From a checkpoint of a small transformer trained on Wikipedia.
Architecture: LayerNorm before each block, rotary positions.
Training: a variant of SOAP for these matrices, 2386 steps.
Each number is 128 + 32 x the weight over its row's rms, rounded and kept within 0 to 255. Layers, rows and columns count from 0. Numbers have three digits each. The size before them is the row's rms in percent of the matrix's.

# k: layer 13 attention key, 384x384, rms 0.0603, rows 297-319, columns 256-319
# q: layer 13 attention query, 384x384, rms 0.0598, rows 298-319, columns 256-319
# v: layer 13 attention value, 384x384, rms 0.105, rows 256-279, columns 256-319
# o: layer 13 attention output (transposed), 384x384, rms 0.0971, rows 256-279, columns 256-319
k297 099:114115074136106130100172102107181121157173154094178105105154072117136139106081172182094168128141076167050163130156130086103119147125139108075151113131121096103117079066104180110112155105137104
q298 100:146071143128155110114082133112142094126103097122135146131130156074139106111140111115121159121066166119159094106184136139030112160135185167159123134185141135129127197037116105113154177108151125
k298 101:129112094148153166102203116148140152092103079140120100129112157092169140128126103167154074102131113075144102103136144082172121190120130124122123120109124158145153122108093106070116158127146109
q299 103:133146120076109148123165104153138117145178064113140129061108157108110085120156137092130155085121148169057129121174131156119131097124088176076084130128163162093146091157153177156141160107061132
k299 104:052229208100075150134138153168112127101179162116130096117075164102129111089121149109115101180209144164110148120106090109131090048103126128150122114134133128110139114101085181205085118106175155
q300 099:138081086115079060137126176048117139120132166141097133100128153181169183135172085121126146127141148111177096106157141108131165152072140109162098138175158096154122113149170127063104106145172126
k300 102:102147105114112152106187121089115069148077156114103131079088144174230162134094148106137122081171118143118080137101118122118112143109143081142090111153125128145163166111083188124138116084095110
q301 099:126122171114164173083153114149176116147149100154099115124099140136090112134139158068147115151067140195156171083160164106105154153159179091091058145120097134116113079155120108068109176126116137
k301 101:110133073143150118097089173158120186109123113121133157160121124129029131110115103184167161105152115161082165123159143131081155113132112144138100130111087126124092132053162095132133097173134127
q302 108:139123134123131136104113106179119092147172127142125151178121153080129123115117090100136060093145094121059131108208147152142103109132149138146167176122099190142086158108111119151128117171116144
k302 100:128166100142123129125142117139157111121164127136102154201123114157133139101149105178145075118130158055072143109161143130111116159081155054130148141144158164130139138118122099128157113142166117
q303 102:108139116159155176167142136107188191133144083171096080104186199177152127169159157080168154148085094130122154133078096121065099120169141133108127177133120125134107081121064137123151134135096149
k303 103:112158155124119167185169089161142192132132099099131126133182217110153102125100114138104115132096106189166115109139149130107093119128140114137140105146156142167126128177145126100123165157124139
q304 098:126068138093095128090104166131108121153127148156113106116133083077154155139139096137166093150154145064176138120149133089108159197113154141130133136120169122140166133097146133108125063178196152
k304 093:099158101126108127117128130132125087113134150120134038147161132048140055112095151140133172146123106142109059139115103128135104160099099126118122093117158122121158181178056102056092169097060089
q305 106:117118192129119123161108101140137175117162137099061145098151140181128120107087115144039149088123127141171115080155143081105106135115068071102123146077116100104125139132093090130153100146124130
k305 112:161108141146179134091083178126110147174099124109170155132173008183140151147111135112101132071172097136131101116089103150101160103171097153145099193107138157115161124130119115169191090152146122
q306 105:142092133111116113169147058167140123138162194131138115190096093152101086144142124087046062150158111114059156114206127165116150166147182135116118157097122162108071175111132123088116123143159104
k306 106:140157154080104098148213165110128124153101125112188087094113074159117175150102113114070107091178090116103112131145091174090180146083123105137167129114111117114124097125114124154116108074194126
q307 113:170147132139129147141111151124126123140083190071135118155069119134147156105144097103098120155170159106133167131082115141145202148099177154151147197140153129114115137104150143112102076126207144
k307 107:160121120093135103195164150180147091135066119142143109141113144075153132170153161116154134180172109138081078135101135168056103197118136171155182105068108140126137092173161132077052119106166147
q308 110:078163097156138079144097118145146090144167116118217120140071101110067163113118200135102136177115113059088161144121129217111123107149124147150135139135119171075182115182118137159163166087112157
k308 099:121117132106143132142110117180165140144140153148124121101114108163100107104147136123131148129108143144161111117097218145084120114114175157113168119135131119164092150173187179110141145191079158
q309 108:150141176141090133154084128190137122155142167136158144134135150148108172122196133118211183182116195104149102080116121113120115128156102171126105147105147090126199075157109116090133136132112101
k309 110:095180115077146201087099151173101152111185204144125128110115081121147126115164154169102151097193155138130080110149152166108084171204095163169132136184122165121092116133102114087175095160134095
q310 108:161102096064135068169143210156067131151128153138161171115171134170124185136114187149113117124159080140081140177089142091152110121115120116175141051122080154158151129156125109139132118126098065
k310 103:118080135114083111113166122149112142119123205154122145120141129154094095109147130146101071170154130112146145171101077083174095124111126135121087136193138100136138229142131144120145180112061146
q311 100:075077104111138121088149177117113167136157076158085123067159112127108162122112161133128115148131097149085107155105153080164148116126102091123136063123183124135204142163138087143126121131141142
k311 102:137113164123160118134087110083109057127143144135154121126181108110077147155160149147149131118145127114161107185103158113132085075079097089112120081135127115118111169108172142125099152037094117
q312 106:124074112112106131127187095107079168116133077156083117124163130101131130128103121076099059131121100150104179179109123127097131135124200105178107146123139118177146151116120108150177128084174125
k312 108:131085102087139209143163106153169127112085037127133117155169189116121073132141125133112154155101034159082081094190090131141093131135165138179111134128071096132140169102120139088112150098097091
q313 096:140136067124094163126100186147172153124030157128128110167136121147143144145125152144104081181177092097104110152170150114169049146104162098142151068072115150133154083112145095172138080156172132
k313 097:160127103183150102127174176099121130107205128157172133132131102219151074104143156122142089091101149140113150196173153114146148130113093057065155137077169067149100139189081142171128135119084099
q314 100:133117108141109130087140117103135117104137123134115140164115148031126135123135104132134117084104143142104104084210155128163138076098115109031155126113109164093147138113124095189123101110137095
k314 098:165100163150119110145102103089147113102108142132144163146116094114143104149158087139185094125128187086068163111160118132158129186179204142119137170139099113125074077132111129144179123179117129
q315 099:157107136110061083137153164119054076151110154119176171165143109129122134156150169160099116159210145088123123116121083084186093094151170135131160118112138071136195154174076062098096111078121137
k315 103:138088177085083129139134147141064163126149149094141063111132113131173129105168119186049120112161129071166115142134094123163130126104145108137143139169184131136101175108079162156070192148151130
q316 105:134096122116120115096106160129105084143157103151135140095126086107104155137057148140113097093159075146149169122138119159099089193160188109097118116069072148204159120150126131127168177139074106
k316 103:081143135116131138071124124110129081166091088090146103167100134116099105091112124128031129091114143126133160089123138117097100148135148127160125088114129146119142119083105118122100146177094106
q317 098:135145134162134131151135155126076136132067122117102145097081107149170108082126120126176156133140100179114121163141133123135213118158098104157101127138144156163164096153152069089142064152149143
k317 097:161117195156115110158126108128108108131106163121068112120098180163129073127180094173124174156092129084094138179082146137113108113135130097113113135144174129167102124117144102110129205115087064
q318 099:175158179137159091179091161051116170131137140114106166149118155121118153094094114121100121153093056178151089135209159145136057107141164151107129133114113131138162147072151083108109118090128141
k318 103:115091151105144131118055117135128166151084085156149132155095116114179225117160178185107088052102089101134160130168113117139148146186137171139143110153145079134123059135135165186148145122139130
q319 100:175184132134108135140119153071118079130070066086101143192133099111151083150144134228124162141142107139167110152128118120067100146170129143117176097193084131078166132110133111139140125106128114
k319 099:137125137044068119155123065136114124161068137147112117132142189123125084140093166233148205168108160107098160133117120121189142140179170141190157123170142106147119143139115134115124145130141087
v256 087:108142127118091169179124118128147131120125152166075138149130190083135136116143090098155105177142107146146149142151131081179103139124084162144116134100126115145092091124166120108136093174103088
o256 082:107153081121154116144141159161102118039097121175169120108120124146165112146129111091147162075115185079078074126129159171104155033113147143142164136122183119102100133101090079162127079094142132
v257 083:170091162131114098109153138147085136093131121099151138086087068111153135160147155184154136140167142119146153094130094186221099113166128127138145144214155055173138070190112101117099138050120107
o257 082:118159136131119151091098100153144195125171062151103164144145092163132073048180109144098141108154131145149196140154112103115128124118118090082207191162147127077100084095049108166101078130124095
v258 083:186114131159108083139129091147178123097126109124115119150185116152086191107168124122084189063108128126153118156168111114102115086184097120111144144136121112028164100119164168050163161128140142
o258 080:106151158160175178124071081141071119177131138171148133124118141120182082088131072050166151144083169143169125118120157124152156072119098170140155113150156126094092074206139090111135139162087115
v259 086:139088158153106167153142134117120073169113125148059162159082185105105124144206068063174086166127154115159144148121139159161156092171090131133136125131103177191152137095096083167103132150125077
o259 085:114103134105093110090105153142084123120096162166099200124159108125126157133114121130067170102146158138141111148136131143191109128143114168140155145162133060149138085186142110140155118039070144
v260 081:096143112103119114133116162153111099134077116123159145183181185207147162146103179126125120094101100154163143097130122119102101099122152132088162171155197132144154098111140107131085107134148134
o260 084:151097125150158135164155110091114125165132109131141170133113168136131149103107108132173135149129177178081110142119125126173102156093133127194113133126126133076150153110150125113149168089116087
v261 085:065070135067155189123137129092104140131131103130111102186140088101149147126124182135146066142155128123093128152175146193129042162184115155138134152101104139129102129170136175092127139149097077
o261 085:128101055213113129132133181151109089187164138163105130123116122100150135130131152225133122093188121155108153126131108160166063092098095078037103076074160139153118153100140089182136107062117138
v262 080:133160108174124090086133159129135146167139133141143201148152121134144105115108072119150119029128147193113121097137119162125144090166121056149129160239195081046108133142053141128092116115136193
o262 079:206120146161150133138089049158167116160170136095132096141051111106097124113179128133109210114117117142080120130127118124114125083126133152092118105122083114106091120140113165136148156116117117
v263 083:101150099144178082204116108171111113129117097113150082140142108144110083080104095152151153128132117115162122136099140109078110178110150095137120169156161126118138137117133137121134140069087113
o263 082:138135116124139156173110148064154096095109097111135108122127146119136146126130192135071109141116097166116190160094179091136140120108202122147130090076162126195143140148106167131079085145136198
v264 082:123097115116125082162152114016110170160129153123129173194125131134050116127177138148113137209114117123117078112123156202158077127177076146100099157117123106131056131179136138112183165130091161
o264 087:121146123169149119093196085093125135084135095151100192177138135096140136133116100104191140100135123151119129056132146066184089149078114167170144130131113132092099105122040153150161036116153091
v265 086:123174130083084145116113078124099119089147091121094111128127139149123201147122128149173126151114137195082124063087108153094129087129144090137108123112168117180139145129132130150175143133104080
o265 082:117125197153104124165171187067154082058116165133119168175170153193162089123099114183157115134113136089092152142133103100111134146132092087103099087119116094163077202080105151139161108110131161
v266 085:124079101143083115170130112131130109141167088108169101086160082122116118148075141107100166045127114140108122144147154083110180085141120158164098193128104130153184117097123102146143140128210148
o266 085:180094162095131101193141102121168149123201124156186073075111168133112087160118126103038158125096084136139117149154122147112057182155130162141159147170148073051178159211164179098056122147125130
v267 081:140096179114130138126172102122165163138093145164166091107185120150101113101122133144175111156182172171177121149141149144130162084121090180099106131085085071122164127158098181118093175114195091
o267 083:083146154097124197095097133137129092109099142169115099139070107144169089140154111109127157135124151077097123135103122124220171147150135128113086105157139162089097122143143131098161119122086096
v268 078:139135091127127121136176139122161098079132092115138122157156075136125131133083145130175144151071139081118174092146149103102102123135002107107119115085156119137101210163159144042122132167119137
o268 081:067096156138165124119185134087092076176194163118144091122105164173177141194103120064087119103110081048150134098166160113121142132101181095110163133109120120114128091108138126124130080161194112
v269 080:137102119123133172135141138173062087202119128147115103161083135130132092173108142121084104175138122123095106116120091175173205209165113182134137136126090105159125067124105152128119149131096105
o269 081:143101164087181087139139182071147174080179153189107176203196144044012128101064102143086115062103125188118132130102061076123130146155155105099132131136139157186094093165130146128133172096138106
v270 083:112118091146221101129054061181107136100134088099169106124156093110103127110117146130118108069135084164161092120094152128084109123154148126124082130125130132085111105143088183099150132083105138
o270 084:097157093119117175177159161136186117140104142132128109071107144142161168055132160153136149136131148114080093156117161145115145149094175114178129151101119121147143184107163109115114138092097078
v271 083:135130095180109181099128060159119084141132107126084078160162098156150081115143080121143135157052096125151103134134154111164128170105170141150147114159145123101146111136175118140110152163182174
o271 083:159116109178122104153122168137110177089145143192095120166158094103189164098184122168105113122147155129134103066121108103103087093147142136154148131117143139148175116145023045127160120141139099
v272 082:165083104106143091100117067090085131061134074133121143160156129083112104126163132104236124117131138126149171096124180106094105138135093187077111143144126127159032116189148141134131101123083138
o272 085:096141179107140157148121121079152185178080124088133123114118147189150118121119078106075087093184090075099060178115104092090111142117171162100158143189156117151127147085155129085164064083139118
v273 082:089159110136138115145157115119163109108121113143117104130109076177122092132123102140191097153129074169050163124128202147102110152194057143117165119111148089184129200134152119100135133144127099
o273 078:164196083125144132102182150134107108172085113099126102109150151122152148133142084157018107141155084149125143056134162137150123136106156064123114153156148138153120174116065126137154129091063094
v274 084:150156121066103072150078128142134065104143154111112083128120075143117205118169125133180158068173181134108202108123173137129087125079130109107168119088086113120070107161145157092103170109132144
o274 083:083126107126157213117116133135138147129161096144154141138141093115166115144095175098138130123144113128118100146198165103140131130151081070086074142161204165141158158110106091082133079109107135
v275 089:159063114192129124115169094197103057117129073165158167161075204158203121090157138163120152137086102104149159130139114113109141169149142154102169156155130122125139089085132111122206093115085169
o275 086:131149123123135053117134112182114156108103132128105165147155115146104136137158072088142140125116124123235095182103145192122143113090093097132099097162133112066164139111126169174082137126167100
v276 091:102201084175080128108114102102145115148062132148067081120185159128077151085123184127126106111161107134193140099136124201065130111111131141091129095093109166102105093107164119114133149104141184
o276 090:088092176153093149141145215122151089109160132131104130122123157135092081188085145207173083111080119080142089126108121051141142087147138175156134073125095163140095147091114186170099136121115081
v277 082:088216122133114130120143191173157123136065194142140161101074166111170128175129120114079046121117134154156114189142136090123102109082134133142127085094117130139161163111082157241086123107116104
o277 086:154167140151129088191127046141127140164099108124107143098162108151196133124165139131076116148136057096091148171123113143167165127136026138138123096105128194114164095140145180137160147134131138
v278 089:055242124108155127114126050130109167099103108143111161107119133106192151168092129101128166137138087155166116101116123120174163128125148094196136120117168165156108197146115176112140125194105128
o278 084:147071154188092102155183064141088161097126078092144115164139052181166163132153140086118100148139075167181104175120121157111041149094172151091130109129091112168179091009170099096153158111114092
v279 083:107141080116147088143134057127113168130122096144115144098130166136119106201127123140113073172096115107140139107135071089105129117120053135159111141113135175094108188150132070086148165184126151
o279 080:146089152153079209095132111112136100145095094120065153147127112178104149137120101203124070146108098177107172106161098104141046104130171121146134124144109123116091088168127153109137077120148157